config = dict(
    norm='layernorm',
    init_std_o=0.0,
    seq_len=256,
)
Each number is 128 + 32 x the weight over its row's rms, rounded and kept within 0 to 255. Layers, rows and columns count from 0. The size above them is the row's rms in percent of the matrix's.

# layer 6 MLP down (transposed), 1024x256, rms 0.226, rows 41-93, columns 64-127
size [ 83  93  90  95  96  95  98  99 110  90  92 104 142 103 104  88 100  97 106  98  94 102 109  96 108 103  98  97  99  96 111 104  94 100  96 108  94 106 109  91 109  96  89 103 107  92 106 102  92  99 119  94 102]
[[221 145 157  57 122 151 184 113 109  73 165 117 138 145 145  88 119 127 138  87 111 147 120 106 131 102 169 118  98 160 135 105 125 122 126 174 132  59 131 102 159 147 132 136 127  94  90 155 127  85 195  56 155 110 121 155 129  67 167  82 149 169 167 105]
 [146  95 120 102 130  67 105 171 121 151 141 163 164 137 131  55  97 107  70 146 151 163 116 120 113 123 138  89 111 150  92 139 156 162 142 105 107 108 158 100  97 129  34  85 179 102 152 118 134 157 181 147 196 116 111 142 143 152 133  95 110 133 144 127]
 [160 137 142 133 119 149 170 147 111 147 157 152 129 194  91 111 150 109 109  83  95 203 119 156 138 131 113 131 153 158  97 161 118 207 161 105 142  51 159 134 115 150 148 132 110 134 143 120 142 116  97  68 162  86 189 141  74 140  85 170 159  65 118 146]
 [113 138 119 141 133  79  53  46 103 117 156 159 120  84 132 168 137 137 139 134 159 155 104 126 107 107  89 148 124 172  72 121 155 176 121 144 176 114 147 101  89 101 112 168 161 150 153 133 173  94 127 125  95  82 177  83 135 156 135 109  82 104  91 132]
 [127 106 150 141 154 181  88  80 154 101 112 121 122 169 157 151 126 147 110 193 152 163 180 123 124 130 149 124 159 144 118  81 139 119 146 160 121 155 156 123 125  54 154 151 132  43 160  95 104 104 135 195  97 119 158  83  96 198 153 156 103 130 136  95]
 [140 122 120 169  77 120 151 123 133  93 131 105  90 121 116  95  93 109 116 118 130 126 164 165  86 136 153 166 154  94 201 133 129 121 135 128  89 106 129  88 156 140 150  95 185 182 145 112  95 136 151 102 131 138 122 111 149 173  95  92 111 104 141 125]
 [146  97 126 149  93 142 141 113 113 142 147 134 160 119 140 143 113 110 117 155 109 192  57 103 136  47 156  72 104 115 143  91 119 113 123 133 114  86  63  63 105 128 139 132 157 118 157 121 101 158 111 114 146 105 156 117 156 103  96 127 117  73 117 130]
 [ 97 189 128  95 148 108 119  82  44 197 122 151 151 134 180 105 178 130  82 133  60  93  95 172 155  77  99  81 113 115 134 152 101 156 160 156 156 135  82 158 156  99 123  80 132 157 150 159 179 140 126 108 114 157 149 133 138 145 140 212 109 160  69 149]
 [ 97 146 179  85 151 172 174  87 138 144 172 150 117 123  88 101 170 149 135 131  96 153 194 140 146 173 108 187 127 141  93  73 106 125 134 113 122 119  71 103 174  92 119 163  82 129 139  87 151 136  41 139 172  71  99  89 175 138 168 131  99  76 125 112]
 [117  99 140 107 132 102 116  98 141 109 121  95 122 154 142 107 118 120 113 134 167 138 111  84 114 117 103 121 160 152 137 140 195 136 127 119 160 154  65 150 161  81 171 139 185 121 105  88 153 120 132 157 110 143 120 196 125  55 110 122 172 147 137 177]
 [141  72 130 112 147 206 167 122 166 111  75 149 181  73 124 156 186 120 113 177 146 136 141 144 105 125 127 113 149  94 164  97 121 119 177 106 112 148  99 100  65 119 157 154 152 123 102 134 155 124  97 174 151 110 167 173  87  37 134 138 123 141 121 132]
 [121  64 180 162 134 145 129 114 148 135 124  95 139 154  89 103  67 117 211 139  67 101 169 118 115 164 139 168 140 172  96 100  84 188 138 169 112 173 143 132 155 137 142  96 135 110 111 111 108 152 122 108 126  78  62 157 151  79 110 143 162  38 120 167]
 [206 151  93 106 131 138 197 169 136  89 171 102 116 153 133 139  97  74 133  79 158 111  98 119 157 139 146  82  78 139  88  74 114 124 128 147  30  60 145 126 141 106 121 109 145 119 150 120 162  73  83 120 107 140  96 109 182 110 136 149  82 120 155 123]
 [150 109 155 122 110 162 133 146 149 156 120 176  98 104 133 124 128 111 103 102  82  69 145 141 136 152 124 165  96 117  89 170  12 146 146 132 202 123 107 130 174 143 142 137 183 110  85  64 121 157 131  64 133 155 103 155 101 124 187 153  99  85 144 101]
 [121 151  95 161 113 111 150 126  71 111 134 155 205 115 123 123  82 108 127 124 127  90 124 169 137 181 107 118  78 161 108 148  78 102 135 153 104 122 233 132 149  49 118 134 122 166 163 126  89 144 100  97 104  58 171 108 139 126 125 120 130 118 106 162]
 [102 134  79  79 161 134 110  95 139 117 135 106 168 163 138 161 155 129  92 182  87  38 122 116  66 168  85 133 113  94 165 130 192 153 137 116 143 116 127 116 162 107 151 137 127 126 134  91 154 142 141 140 185 132  62 120 161 103 172 157 136 195 129 106]
 [136 169 164 129 205 184  85 124 139  80 138 112  44 139 124 125 125  87  86  98 132  85 103  85 110 114 145 161 103 114 149 143  86  93  57 101 141 161 127 111  90 111 110 117 178 122 130  68  83 140  94 118 102 174  95  83 146  88 138 131 137  92  55 108]
 [170 145 173 153 169 121 102 104 107 132 150 169  85 129 148 122 157 143 143  75 112  62 119 107 156 173 151 144  83 147  90 111 131 144 108 111 150 107 155 159 111 111 172 161 162 108 155 115 133 118  89 112 123  99 159 102 118 121 132 147 148 173  96 150]
 [109 110 143 151 112 143  81 116  78 118 198 114  97 120 187  98 136 114 125  81  80 158  54 113 142 125 166  80 106 184 175 143 131 183 215 135 155 103  94 136 123 154 184 114  99 127 161  99 118 111 176  96 160 146 139 162 138 130  91 181 128  93  83 185]
 [147 143 121 136 130  96 165 108 146  98 155 108  96 158 160  81 142 110 108 105 136 211 129 131 132 159 143  74 132 120 140 124  99  98 143 127 155 119 107  94 124  88 145  89 188 143 149 121 187 143 133 168 109 159 121 216  96 132  72 174 113 151 106 121]
 [ 60 146 142 123 149 111 115 156  99  65 109 118  80 138  76 120 200 126 136 129 137 140 188  72  70 160 103 125  63 150 118 140 166 158 125 100  69  82 107 157  96 138 145 225 120 166 125  77 155  98 108 139 134 163 111 127 103  47 160 187 175  95 135  92]
 [126 158 182  68 124 132 176 122  95 126 139 180 146 136 128 141  64 179 147 116 147 104 148 140 138 103 132 136 138  83  97 196 158 138 102 102 112  76 141  84 146 118 127 144 110 101 160 135 108 138 151  57 125 166 157 107 114 175  65 117 123 128 145 125]
 [179  54 116  99 136 135 119 172 157 170 125 115 107 199 111 137  73  92 182 143 190 118 144  98 100 131 139 154 127 147 115  70  92 122 141 147 140  88 161 150  94 136 125 121 186 174 149 170  95 132 159 159 158  92 210 144 132 166 113 119 122 172 146 172]
 [169 138  91 121  97 122 110 114 163 134 142 136 140 152 147 139 164 112 128 143 120 163 143 197 127 108 123 100  77  91 207  68 140  94  88 144 145  94 137 152  97 124 156  79 156 147  77 122 121 102 141 133 142 109 153 248 127 130 154 142  86 157 110 134]
 [131 161 158 151  74 183 128 118  68 167 117 124 119 141 133 145  98  91 131 136 110 126 122  93  86 135 140 114  62 161 116  80 138 123 118 136 135 109  78 163  81  96 141 133 131 115 125 186 113 134  78 111 136 134 154 140  98 102 118 161 170 133 102 134]
 [189 130 185 124 156 113 134 155  73 153 109 155 140 155 128  55 167 136  99 135 141  81 138 123  94  89 125 150 111  98  84 127 147 182 158 178 157 127 146  72  91 135 141 196  95 110  50 106 131 125 149  99 147  91 102 139  83 130 145  70 135 120 186 140]
 [ 80 147 113 158  97 133 106  81 154 146  99 105 161 122 116 146  95 158 170 117 106 111 140 125 105  80 107  83 187 145 148 113 128 157  90 164 134  80 118 117  88 123 115 122  97 158 151 131  63  73  77 102  88 130 139 123 104  83 128  98 122 120  96 120]
 [141 146 146 143 129 125 131 152 157  82 135 108  86 117  94  81 152 109  98 112 196 190 169 140  99 177 137 165 105 141 114 162 129 115 156 120 147 100 134 124 143 122 101  63 136 147 117 161 119 174  64 121 103 196 112 124 118 148 222 154 203 100 194 146]
 [ 80  94 137 171 173 138 186 153  82  98  86  61 167 153 179 125 135 143  70 100 189 155 111 104 111 119 114  82  84 135 143  87 136 201  92 106 100 168 112 118 157 159 105 108  92 151 143 128 164 121 147  85 148 115  92 128  87 152  91 140 116 172 138 152]
 [110 137 148 101  88 102 158 121 122 102 124 194 120 125 118 119  83 100 132 158 135 142  91 142 116 183 145 128  86 176  64 123 208 108 154 112  63 114 133 127 146 158  93 132 168 112 221 109 133 131 136 151 138 149 114 197 185 135 138 117  90 167 111 127]
 [131 162 152 167 155 211  73 102  96 189 140 185 153  83 155  94 116  97 105 157 182 135 217 172 176 126 147 109 139 130 115 101 145 176 142 146 131 105 131  97  98 150 100 119 107 196 103  65  89 151 178 165 201 131  90 100  96 167 120 109 113 133 166 144]
 [109 180 171 119 151 175 147 139 119 129 148 129 108 127  76 161 128  53 152 133 168 119 149 154 156 103 112 108 160 124 162 112 152 121 142 121 168 106 168 145 160 114 144  82 138  71 150 129 154 125 100 161 145 134 104  94 153 207 141  98  90  46  79 145]
 [115 151 153 115  75 144 136 107 162 134 145 132  90 126 139 158 116 108  81 137  67 119 147  90 132 156 166 172  72 145  99 161  89  97 131 146 135  54 116  84 114 135 112 158 135 115  86 125 174 155 127  93 121 160 154  80 183 157 123  97 160 152  77 148]
 [111 131 155  99 141 130 101 121 120 114 173 156 103 164 103 160 156 112  92 118 115  94 107 109 114 122 144 131 158 145 105  53 133 126 118 172 127  90 128 105 194 146 123 160 134 139 164 112 174 150 155 123 201  89 154 115 152  76 191 103 142 122  87  80]
 [146 149 113 116 165 175  73 173 151  73 157 132 116 170 104 117  88 153  81 160 120 130 116 164 153 146 160 125 158 156 143 130 139  89 120 107 135  96 148 196 113 123 141 106 110 222 132  80 112 120 101 146 105 127  43 110 104 157 210  77 184  52  75  65]
 [160 132 176 140  90  99 122 160 106  89 121 125 168 143 125 128 135 160 120  93  64 162 107  86 210 107 122 124 172 138 134  59 142 139 110 123 105 100 110 147 119  81 124  88 130 100 134 109 166 127 133  94 125  17 134 115 117  71 124 135  45 103 124 113]
 [131 169 113  97 123 124  64  95  74 139 105 134 109 141 176 116 143 132 106 170 127 168 156 161 120  90 174 123 136 153 103 155 129 130 176 123 131 134 166 155 110  99  82 111 143 121 163 133 117 164 131 121 156 103 171 154 142 125  99 159 123 162 156 133]
 [140 155 130 126 142 158  97 177 128 130 139 139 143 158 135 109  79 108 111  96  81  93 138 128 163 122 133 151  96 142 147  85  67 139  99 205 129 154 174  96 122 142 111 137 135 171 151 143  83 139 198 145 145 145 104  94  99 126 171 128 165 134  71 150]
 [147 160 134 202  95 152 113 182 138 133  80 124 141 127  86 173 148 147 138 162  77  84 166 111 120  92 119 104 109 169 126 167 143 140  58 146 133 114 159  75 150 104  95  95 160 165 104 120 175 162 117 121 171  87 131 107 109  93 127 191  89 147 100 111]
 [ 98 114 119  91  96 105 166 104 131  88 128 140 124 115 194 200 122 125 119 137 179 134 163  79 155 168 140 111 105 186  49 109 130 115 155  83 155  82  93 162  82 123 160 169 126  75 148 157 149 136 101 132  93 106  97 146 132 104 149 175 157 168  96 122]
 [ 97 154 154 171 157 129 144  94 108 126 104 122 131 160 130 133 106 167 130 137 158 128  95 129 117 113 156  78 201 146 123 150 143 124 168 149 144 165 137  89 142 206 154 114 161 144 103 116 182 141  96 118  79 169 124 149 104  95 177  59 120 133 137 152]
 [127 172 165 115 154 103 118 163 164 112 137 113 122 148 100 120 107  60 165  93 108 109 145 112 125 106  90 117 159 131 160 114 179 111 162 111 114 124  94 105 104 145 110 160 131 109 102 143 122 124  92 107 108  66 172 146 172 185 102 143 129 150 160 132]
 [ 40 225  91 144 115 100 113 114 109 154 166 134 146 178 124 184 110 191 126 138 161  96 133 154 122 138 134 167 139 163 125 140 102 146 105 136 157 117 174 111 138 140  91  62 118 186  86 126  99 168 156  90 164 144 172 126  99   0  86  86 153 118 118 155]
 [166 142 137  91 112  69 143  90  97 119 119 129 133  66  98 120 102 122 127 122 100  85 167 125  98  80 122  87 113 127  98 117 147  96 197 197 179 136 164 111 156  92 134 120 131  95 148 110 198 119  92  84 161 137 128 109 126 104 183 102 104 183 182  90]
 [154 143 181 149 105  68  94 101 168 131 147 120 182  88  91 163 131 180 130 179 107 121 110 149 138 137 103 175 167  92  64 112  87 116 117 117 160 124 140 152 139 139 109 126 191 162 107 165  78 101 103 178  56 139  83  91 138 161 138 154 122 156 115 163]
 [105 137 143  93 179 105 137 154 105 123  76 125 135 103 126 122  84  73 131 190 144 160 134 166 149 186  58 131  94  53 201 190 104 174 124  69 118 154 103 162  79  80 152  74 115 132  82 149  96 103  95 136  94 113 130 178 135  26 102 151  96  94 110 130]
 [140 125 167 143 146 105  83 161  97 103 165 104 130  89  74 118  95 111 103 119 181 128 140 124  77 121  96 142 155 128 199  96 141  90 138 100 135 172  69  69 161 158 148 123 148 119 112 130  79 101 156 120 146  95 130 138 110 108 131 103 158  61 167 106]
 [117 100  72 124 107 120 163 169 179 102 122 136 131 109 139 107 114 149 127 140 111  97  84 200 137 187 138 125 109 175 172 150 116 164 147 112 171 106  88 160 113 150  93 118 154 125 152 135 154 147 134 104  50 115  96 124  92 146 119 179 120 148 159  74]
 [115 134 177 130 157 151  88  70  91 124 126 123 113 120 114 134 137  78 166  74 105  60 141 145  92 173 133 150 161 144 159 179 139 130  55 122 196 135 142 158 103 162 115  82 131 156  89 143 138 130 170  85 141 104 156 175  99 103 125 144 166 119 119 146]
 [116 161 127 102 103 196 136 168 112 121  93 183 120 101 125 135 105 127 131 179  95 112 105  88 128 174 130 148  88 106 129 121 102 103 157  92 113  86 133 116 147 142 117 139  98 123 139 112 147 129 183  69 139 122 120 167 122 116 113 129 126 169  88 154]
 [140 177 111 145 124 105  89 118 110 125 131  91 154 150 174 100  83 106 191 117  99 110 160 204 114  97 173 172 132 104  83 141 143 128 113 111 138 141 138 117 118 106  50 108 131 186 126  93 118 147 116 116 148 114 129 136 135  86 147  98 141 121 180 131]
 [122 153 101 110 110 117  91 159  50 135 100 111 123 180 103  95  61  80 105  91 162 140 110 126 103 140  89 145 117 110  71 120 112  93 154 149 122  77 143 126 132 177 156  99 107 139 149 148 124 223 141 129 100 152 153 130 123 169 158  97 108 144 172 159]
 [141  78 171  97 114 105 142 109  81 161 142 157  90 112 127 186 114 151 173 168 152 112  59  93 130 181 108 159 147 146 160 113 122  71 145 124 106 153 192 133  70 138  90 168 122 125 111  89 164  82 126 120 135 129 176 108 117 109  74 195  98 181 166 133]]
# layer 6 MLP up, 1024x256, rms 0.212, rows 42-93, columns 64-127
size [ 95 100  98  94 100  97  96 103  95  96 101 141 104 102 101 100 106 102  93  96  98 104  94 104  95 100 104 100  93 113 103  89 105 100 110  96 102 110  94 108  99  95  98 104 114  98 102 100  93 119  92 103]
[[131 126 125 105 169  84 181 101 106 154 104 135  66  99 103 162 221 139  98 169 131 111 139 108 146 169 100 116 165  82 156 125 128  63 171 116 136 153 109 106  72 177 171  91 123  80 146 144 195 124 113 173 104  99 161 102 146 109 165 121 115 168 145 157]
 [137 155 167  88  78 121 158 142 113  99 149 116  97 121 175 115 151 127 182 153  98 115 119 100 135 137 157 120 140 125 106 147 119  79 173 126 136  78 129 133  96 126 131 133 162 102 118 120 120 138 149 146 124 135  63 180 130 142 127 128 124 132  57 163]
 [ 83 172 187 113  87 151 150 195 117 104 126 144 168 144 139 180  76 147 119  91 127  94 157 149 151 122 154 153 182  94 152 109  93 143 143  97 170  88 101 130 104 114 136 121  89  63 145  70 204 127 120 178 123 113 124 129 159 147 146 137 141 140 101 143]
 [123 144 101 141 159 141  99 198 110 103  57 117 155 109 142  99 108 112 116 151 117  94 114 138 113  88  68 129 116 102 153 158 157 139 186 120 101 119 112  97 110  88  89 161 116 165 198 163  75 124 109 159  73 118  54 113 114 165 114 146 136  99  47 141]
 [ 91 141 155 116 196 190  99 166 122 128 143 169 109 162 139 101 200  88 133 110  91 138 126 136  75  89  99  34 131 159 107 124 118 128 110 186 153 158 151 167 119  94 160 106 121 135 168  82 141 126 132 115 118 139 155 151  59  82 128 125 130 133 119 120]
 [142  92 220 156  69 122 122 135  73 123 137 226 126 161 100 204  97 156 216 148 143 153 137 124 138 178 111 204 165 157 116 131 109 141 120 131  98 108 166 196 146 118 154 142  99 147  99 175 130 142 133 210 153  59 118 160 126 132 110 113 115  87 125 117]
 [168 110 118  92 147 129 152 132 118  98 124 137  82 133 175 107 155 139 169 140  98  99 189  93 156 111 136 125 113  83 120 139 115 102 117  73 154 127  92 132  90 127 181  96 110 143  95 121 141  99 102 125 146 121 106 162 132 154 146 110 103 143 190 143]
 [120 120 172 126 143 141 145 129  88 169 157 156 137 162 118 126 114 130 165  93 117 132 165 123 110 132 100 130 151 163  73 178  84  98 124 128  68 110 155 132 141  90  81 217 112 189 145 137 139 115 148 125 119  91 155  67 100 119  95 106 139 115  98 118]
 [140 142  96 115 127 133 145 144  95 145 172 145 159 119 118 137 112 133 111 128 127 147 152 102 183 112 149 166  95 118 173  97 109  72  26 167 160 157 143  88 114 171 112 149  89  99 125 154  82  71 140 122 155 151  95 123 117 131 136 119 138 130  69  74]
 [133 164 195 114 117 105 195 148 142 111 157 173  77 168 131 151 136 192 172 130 225 157 119 157  80  94 129 147 146 164  64  96 158 148 110 101 163 166 136  88 118 107 120 118 139 102 157 125 144 167 115 156  95 102 128  60 161  81 103 139 166 106 108 155]
 [116  90 100 121 134 164 112 172 105 127 128 112 167 122 105 104  81 163 145 142  64 127 145  75 162 204 147 182 127 113 140  69  98 152 154 108 110 106 175 104 112 111 100 151 128 172 125 172 111 160 152 140 171 188  93 173 125 145 104  65 104 129 139 103]
 [137 135 128 109  92 108 207 107 136 105 220 119  88 117 149 114  51 112 146  64 155  91 119  99 115 171 122  35  85 162 141 165 126 138 153 112  62  64 129  94 179 154 108 153 149 175 131  83 130 158 110 137 153 143 111  85 161 100 135 127 171 106 189 156]
 [162 145 123 146 103 136 114 173 168  98 108  94 132 107 129 177  78 125  20 137 131 152 130 130 145 128  76  73 153 128 149 164 152 138 145 135  72  89 128 155 177 114 122 163 149  55 111 135 109 152 140 139 140 103  88 132 180 173  41 132 134 127 113 138]
 [124 136 164  52  90 123 125 147  96 119 124 166 149 152 166 150 152  99 118 119  85  90  65 142  62 142 173 115 164 113 242 168 125 105 125 127 161 115 144 154 138 153 109  87 122 135 156 165 109 117 135 197 112 115  85 133 180 136 146 103 154 113 113 108]
 [146  95 229  59  66 141 102 179 147 108 150  93  76  92  94 129  76  77 143 141  78 162 148 116 130 100  76 115 139 106 134 146 188 138 161  77 154 117  33 162 199 152 104 125  70 146 100 128 103  99 116 131  97 129  49 173 147 148 121 136 127 187 119 120]
 [198 135 213 103 150 180 112 153 141 138 151  88 140  85 163 169 142 122  61 151  90 133 155 149 139  89 113 158 173 102 162 191  76 154 126 128 109 134 113 183 110 132 130 191  94 116  87 112 132 103  91 103 148 156 111  90 151 162 142 130 132 111  96 127]
 [137  86 172 135 114 106 130 124 113 147  97 122  81  48  76  77 129 111 102 150 141 161 234  70  43 120 190 113 153  72  98  78  99 157 149 106 103 172 135 128  75 118 119 158 111 114 118 149 128 215 133 135 155 158 118 176 139 110 171 122  86 138 162 177]
 [124 206 106 164 174  99 144 123  91 192 147  66 135 129 159  68  76 126 132 131 135 109 177 154 122 124 111 110 160 135  72 115 155 128 133 131 143 159  96  93  71 104 145 137 106 143 108 130 121 133 106 139 140 127 152 132 111  92 116 143 109 106 152  90]
 [131 137 148 117 146 104 138  86 176 121 154 145  91 118 112  96 105 127 208 175  84 123 112 112  82 128 193 114 126 130 161 114 209 135 150 140 111 132 128 166  86 120 208 160 198 135 194 108 134 137 150 125 136 174 102 164 124 181  84 162 101  99 106 132]
 [110  52 141 164 134 114 127 151 162  97 140 174 145  69 117 100  93  97 163 149  66 158 109 136 158  90 147 189 145 133 126 105  96 126 144 111 170 153 115 124 121  92 142  67 155 127 136 159 141  63 149 110 132  99 203 145 123 161  99  87 171  32 130 146]
 [123 162 161 117 138 126 134 139 142  81 157 128 137 156 131 149 140 123 134 125 151 135 163 102 157 113 119 120 109  96 148 139 128  88 110 112 107 110 164 157 120 105 129 115 134 151  82 139 138  86 150 147  63 151 151 180 132 168 150  86  60 102 156 101]
 [116 105 126 137 139 173 167 111  40 120 110 104 102 169 201 114  89  79 149  95 106 125 121 142 158 118 112 131 185 149 188 161 103 126  75 134 169 133 210 116  71 138  76 125 148 140 122 142 102 148 117 138 197 143 146 114 107 140 101  89 117 175 188 151]
 [145  80 146 146 112 150 146 173  77  87 115  90 154 150 137 119 153 147  91 151 136 143  87  89 103 112 117 174 138  39 131  95 163  90  95  75 148  35  59 174 116 101 144 123 163 118 127 143 191 126 144 149 108 158 128  97 139 116 136 131 117 146 143 138]
 [151 128 105 122 113  88 115 218 105 132  57 145 138  88 128 134 119 102 100 121 128 121 163 163 124 169 142  76 151  91 130 111  66 149 142 127 176  65 113 143 149 176 132 118  84 123  80 170 133 135  43 119  97  78 118  83  95 115 152  69 152  89  74 142]
 [106  93 141 106 167 168 113 150 132 142 123  80 118 115 149 165 155 121 165 131 137 127 164 167 167 125 163 115 173 136 160 139 124 187  78 111  77 109 119 168 108 197  81 204 157  87  82 145 154 125 109 113 158 156 130  82  90 158 139 113 139 124  68 161]
 [138 110 124 128 137 165 131 123  82 124 131  94 157 110 138 120 120 159  76 130 118 104  96 104 157 178 125 163 172 136 123 163 130 162 190 121 138  86  98 101 131 104 121 177  74 120  95 115 128 143 186 141 190 133 180 112 123 122 149  99 136 107  97 182]
 [143 118 134  65  97 135 133 134 132 161 196 125 158 136 157 129 149 112 153 144  66  69 122 137  83 101 155 123 176 108 161  69 124 179 208 111 138 170 134 101 149 125 172 191 152  91 139 111 158  79 164 101 127  76 152  97 118 139 128 140 103 128 112 144]
 [147 122 128 161 144 138 105 158  95 159  68  83  58 110 142  92 132  78 157 161 106 136  86 150 116  90 110  57 151 116 113 158 113 174 115 132 159 179 145 142 142 108 167 132 165 129 132  63 139 122 129 136 108 148 143 106 107 116 104 157  93 133 133 124]
 [154 102 108 101 112 169 131 148 174 117 126  76 180  85 142 110 111 165 114 116 127  74 171 169 154  80 127 125 107 145 130 116 138 146 119 131 134 147 123 187 138 124  99  89 136 112 106 134 107 118  62 101  98 120 162 147  23 116 101 141  64 104 164 141]
 [ 95 120 128 179 149 119 119 117 143 148 108 151  61 110 128 101 153 204  72  98 145 119 152 133 161 145 140 165 166 148 135 117  53 173  89  95 122 140 147 122 148 136 148 194  63 114 101 135  77  54 120 185  87  96 116  97 169 119 148 149  93 134 157 177]
 [109 161 153 154 190 117  97 203 160 157  57 165 205 108  99  99 105 110 146  99 134 129 108 141 118 135 145 108  99  92 135 115 119 113 125  92 123 163 139 130 136 137 168  84  89 124 105 145 114 180 110 157 101 154 126 148 147 141 153 141 119 127 163 178]
 [131 182 136  85  51  92 107 150  90  68 121 123 128 104  56  77 126 145 138 147 218 126 173 149 152  73  98 131 198 112 105 127 132 123 125 149 114 181 112 183  86 172  73 149 137 169 172 173  89 173 105 138 136 130 128 129 147 121 108 167  92 169 121 152]
 [171 145  86 121  97  74  95 139  92 113 194 147  80 135  94  91 104 117 170  68 173 153 112 112 177 120 156  79 161 193  99  77 141 124 133 108 134 138 120 135 115 119 112 139 183 111 161  93 146 132 157 154 116 130 133  99 136 126 117  52 146 106 116 104]
 [121 140 166 101 122  99 190 143 105 146 133 127 192 154 121 146 142 172 169 151 152 130 155 127 140 133 115  95 116 122 167  86 129 141 131 134 166 135 108  90 127 116 133 188 122  12 111 129 112 106 135  98 129  65 163 119 121  66  83 196  97 185 119 170]
 [137  97 173 103 137 141  81 168  94 160 134  63 176 126 157 136 112  88 142 159  68 147 138 139 140 119 140  69 196  92 116 109  84  96 154 141 160 135 100 125 111 104  42 100 117 108 150 161 164 120 184 173 135 138 124 116 117 126 161  95 108 121  89 148]
 [143 163 158  74 160 118 120 106 126 104 131 140 157 105 106  89 132 130 181  66  85  77  90 174  68 137  97 162 151 163 151 144 157 132 132 105 135  78 123 141  91 127 136 134  91  97 113 106 157 160 154 155 204  51  87 147 122 103 144 158  66 196 158 205]
 [165 157 188 169 144  87 136 133 159 133 120  87 147 170 111  79 140 122 100 102 185 138 145 207 146 102 125 130  81 161 229  97 138 192 101 145 169 151 161 140 153 139 134 151 103 113 118 125 153  97 118 115 118 100 133 119 161 128 157 134  48 145  64 171]
 [114 164 124 179 129 111 160 110 153 186 108  89 205 120 119 113 119 162 192 172  77 101 153 164 141 101 144 137 166 106 157 114 131 189 117  96 159 122 149 163 123 143 104 117 145 161  87 157 179 100 171 103 159 153 148 109  94 142 136 183  78 199 118 119]
 [110  81 179 135 243 135 118 151 109  72 113 141 122 102 134  98  86  91 112 130  89 137 114  79 150 165 116  93 185 128  99 106 121 117 147 106 119 121 129 142 125 142  86 166 129 135 111 159 148 100  81 201  80 116  78 100  57 146  95 160 146 120  83 157]
 [121 208 143 106 112 120 177 166  88 124 103 101 121 138 110 135 144 212 183 132 187 164 207  95 135  98 155 155 134 132  80 174 151 164 155 155 165 150 108 140 133 139 106 203  82 157 128  97 107  71 133 180 146 124 151 154 139 113 150 157 137 122 161 121]
 [128 112 115 121 120 116 121 118  61  86 137  87 116  90  98 173 128 146 152 102 142 167  97  92 178 117 155 160 145 151 190 132 142 151 171 147 109 118 149 181 124  87 101  95 107 137 103 159  90 178 123 121 153 147 105 135 193 178  94 120 134  70 188 128]
 [179  60 102 150 150 127 133 126 115 121 135 111 123 108  78 126  98 136 148 192  69 158  95 155 137 139 116  82 117  90 168  86 162  73 152 122 150 119 127 149 150 108 107 129 116 122  91 134 152 109 127 124 142 102 151 110 134  42 109 170 141 125 156 107]
 [147 112  88  91 126 118 109 152 151 117 133 108 123 149  96 116 158 120 154 123  91 161 121 122 107  97 121 157 115 102 115  66 118 106 158 148 121 109 158 150  83  85 183 161 114 133 175 130 102  82 112 156 203 154 152 196 146 130 138 140  94  72 132 118]
 [150  78 198 111 111  92 152  54 152 148 125 152  70 131  96  79 106 111 184 142 133 122 122 184 108 146 176 177  95 166 148 134 191  96 103 137 118 132 105 150 111  93 131 133  99 144 105  89 121 155  96 147 172 122 173 156 131 133 124 136  76 123 115 137]
 [120 215 177 119 143  71 108 125 144 121 142 134 118 211  85 124  85  94 143 106 142 155 152 130  41 103 128  97 158 188 129  76 157 128  45 130 166 106 111 161 102  71  75 127 133 122  81 130 153 143 158 104 121  97 143  90 142  15 127 124 191 115 113 134]
 [ 87 144 153 172 139  92  88  73 116 153 114 107 151 131 172 169 104 132 147 162 100 161 130 105 129 122 177 122 154 140 202  54 139 159 130 101  90 147 121 155 150 157 146 142 140 118 154 112 125 132 131 140 209 117 146 144  68  93 173 119 124 119 123 131]
 [ 72 103 141 127 144 151 147 123  65 124 104 153 123  66 179 186 106  67 123 107 154 154 128 110 146 108  83 106 109 111 132 121  89 157 126 144 146 168 130 121 125 111  98 101 118  89 145 158 161  92 159 176  77 156 121 144  75 127  84  89 178 144 123 145]
 [172 154 149 164 200 105 137 152 161 105 125 124 104  98  76 181 163 118 139 107 152 139 145  95 178  94  78 156  94 130  37 115 107 109 113 153 123 113  96 158 135 145 116 125  72  95 182 134 105 200 156 163 151 167 103 147 102 158 125 183 115 112 125  84]
 [144 161 169 156 133 126 188 121 146 105 119  51 124  80 127 142 169 143 130 124 110 153 116 106 111 137  82 136 149  85 177 126 138 153 166 152 160  65  98  63 118 124 128 126  95 123  99 101 135  95 126 117  93 153 125 141  90 187 135  97 133 138 141  96]
 [144 190 114 111 127 100 131 184 138 176 137  80 200 132 173 160 110 194 172 135 119 111 138 104  67 167 167 180 129 130 130 118 150 141 110 124 136 164 179 109 122 109  97 134 115 135  82 150  77 101 113 138 157 135 160 130 131 122  90  99 116 127 167 145]
 [118 175 122 191 159 148 156 115 149 142 134 130 166  88 169 207 158  72 171 148 123  96  54 102 117 124  91 159  99  91 173 107 169 120 135 126 179  69  94 152 130  99 136 121 166 136  82 133  89 109 104 168 105 107 100 151  85  68 110  70 162 159 128 159]
 [115 103 119 100 114 129 173 131  89 109 106 123 106 150 105 112 124 157  97 134 133 128 124 178 107 183 113  94 157 155 123  80 190 121 105  87 117 154 115 106 112 110  91 109 118  78 107  86  84 139 118 165 136 188 150 153  79 105  95 155 152 135 130 113]]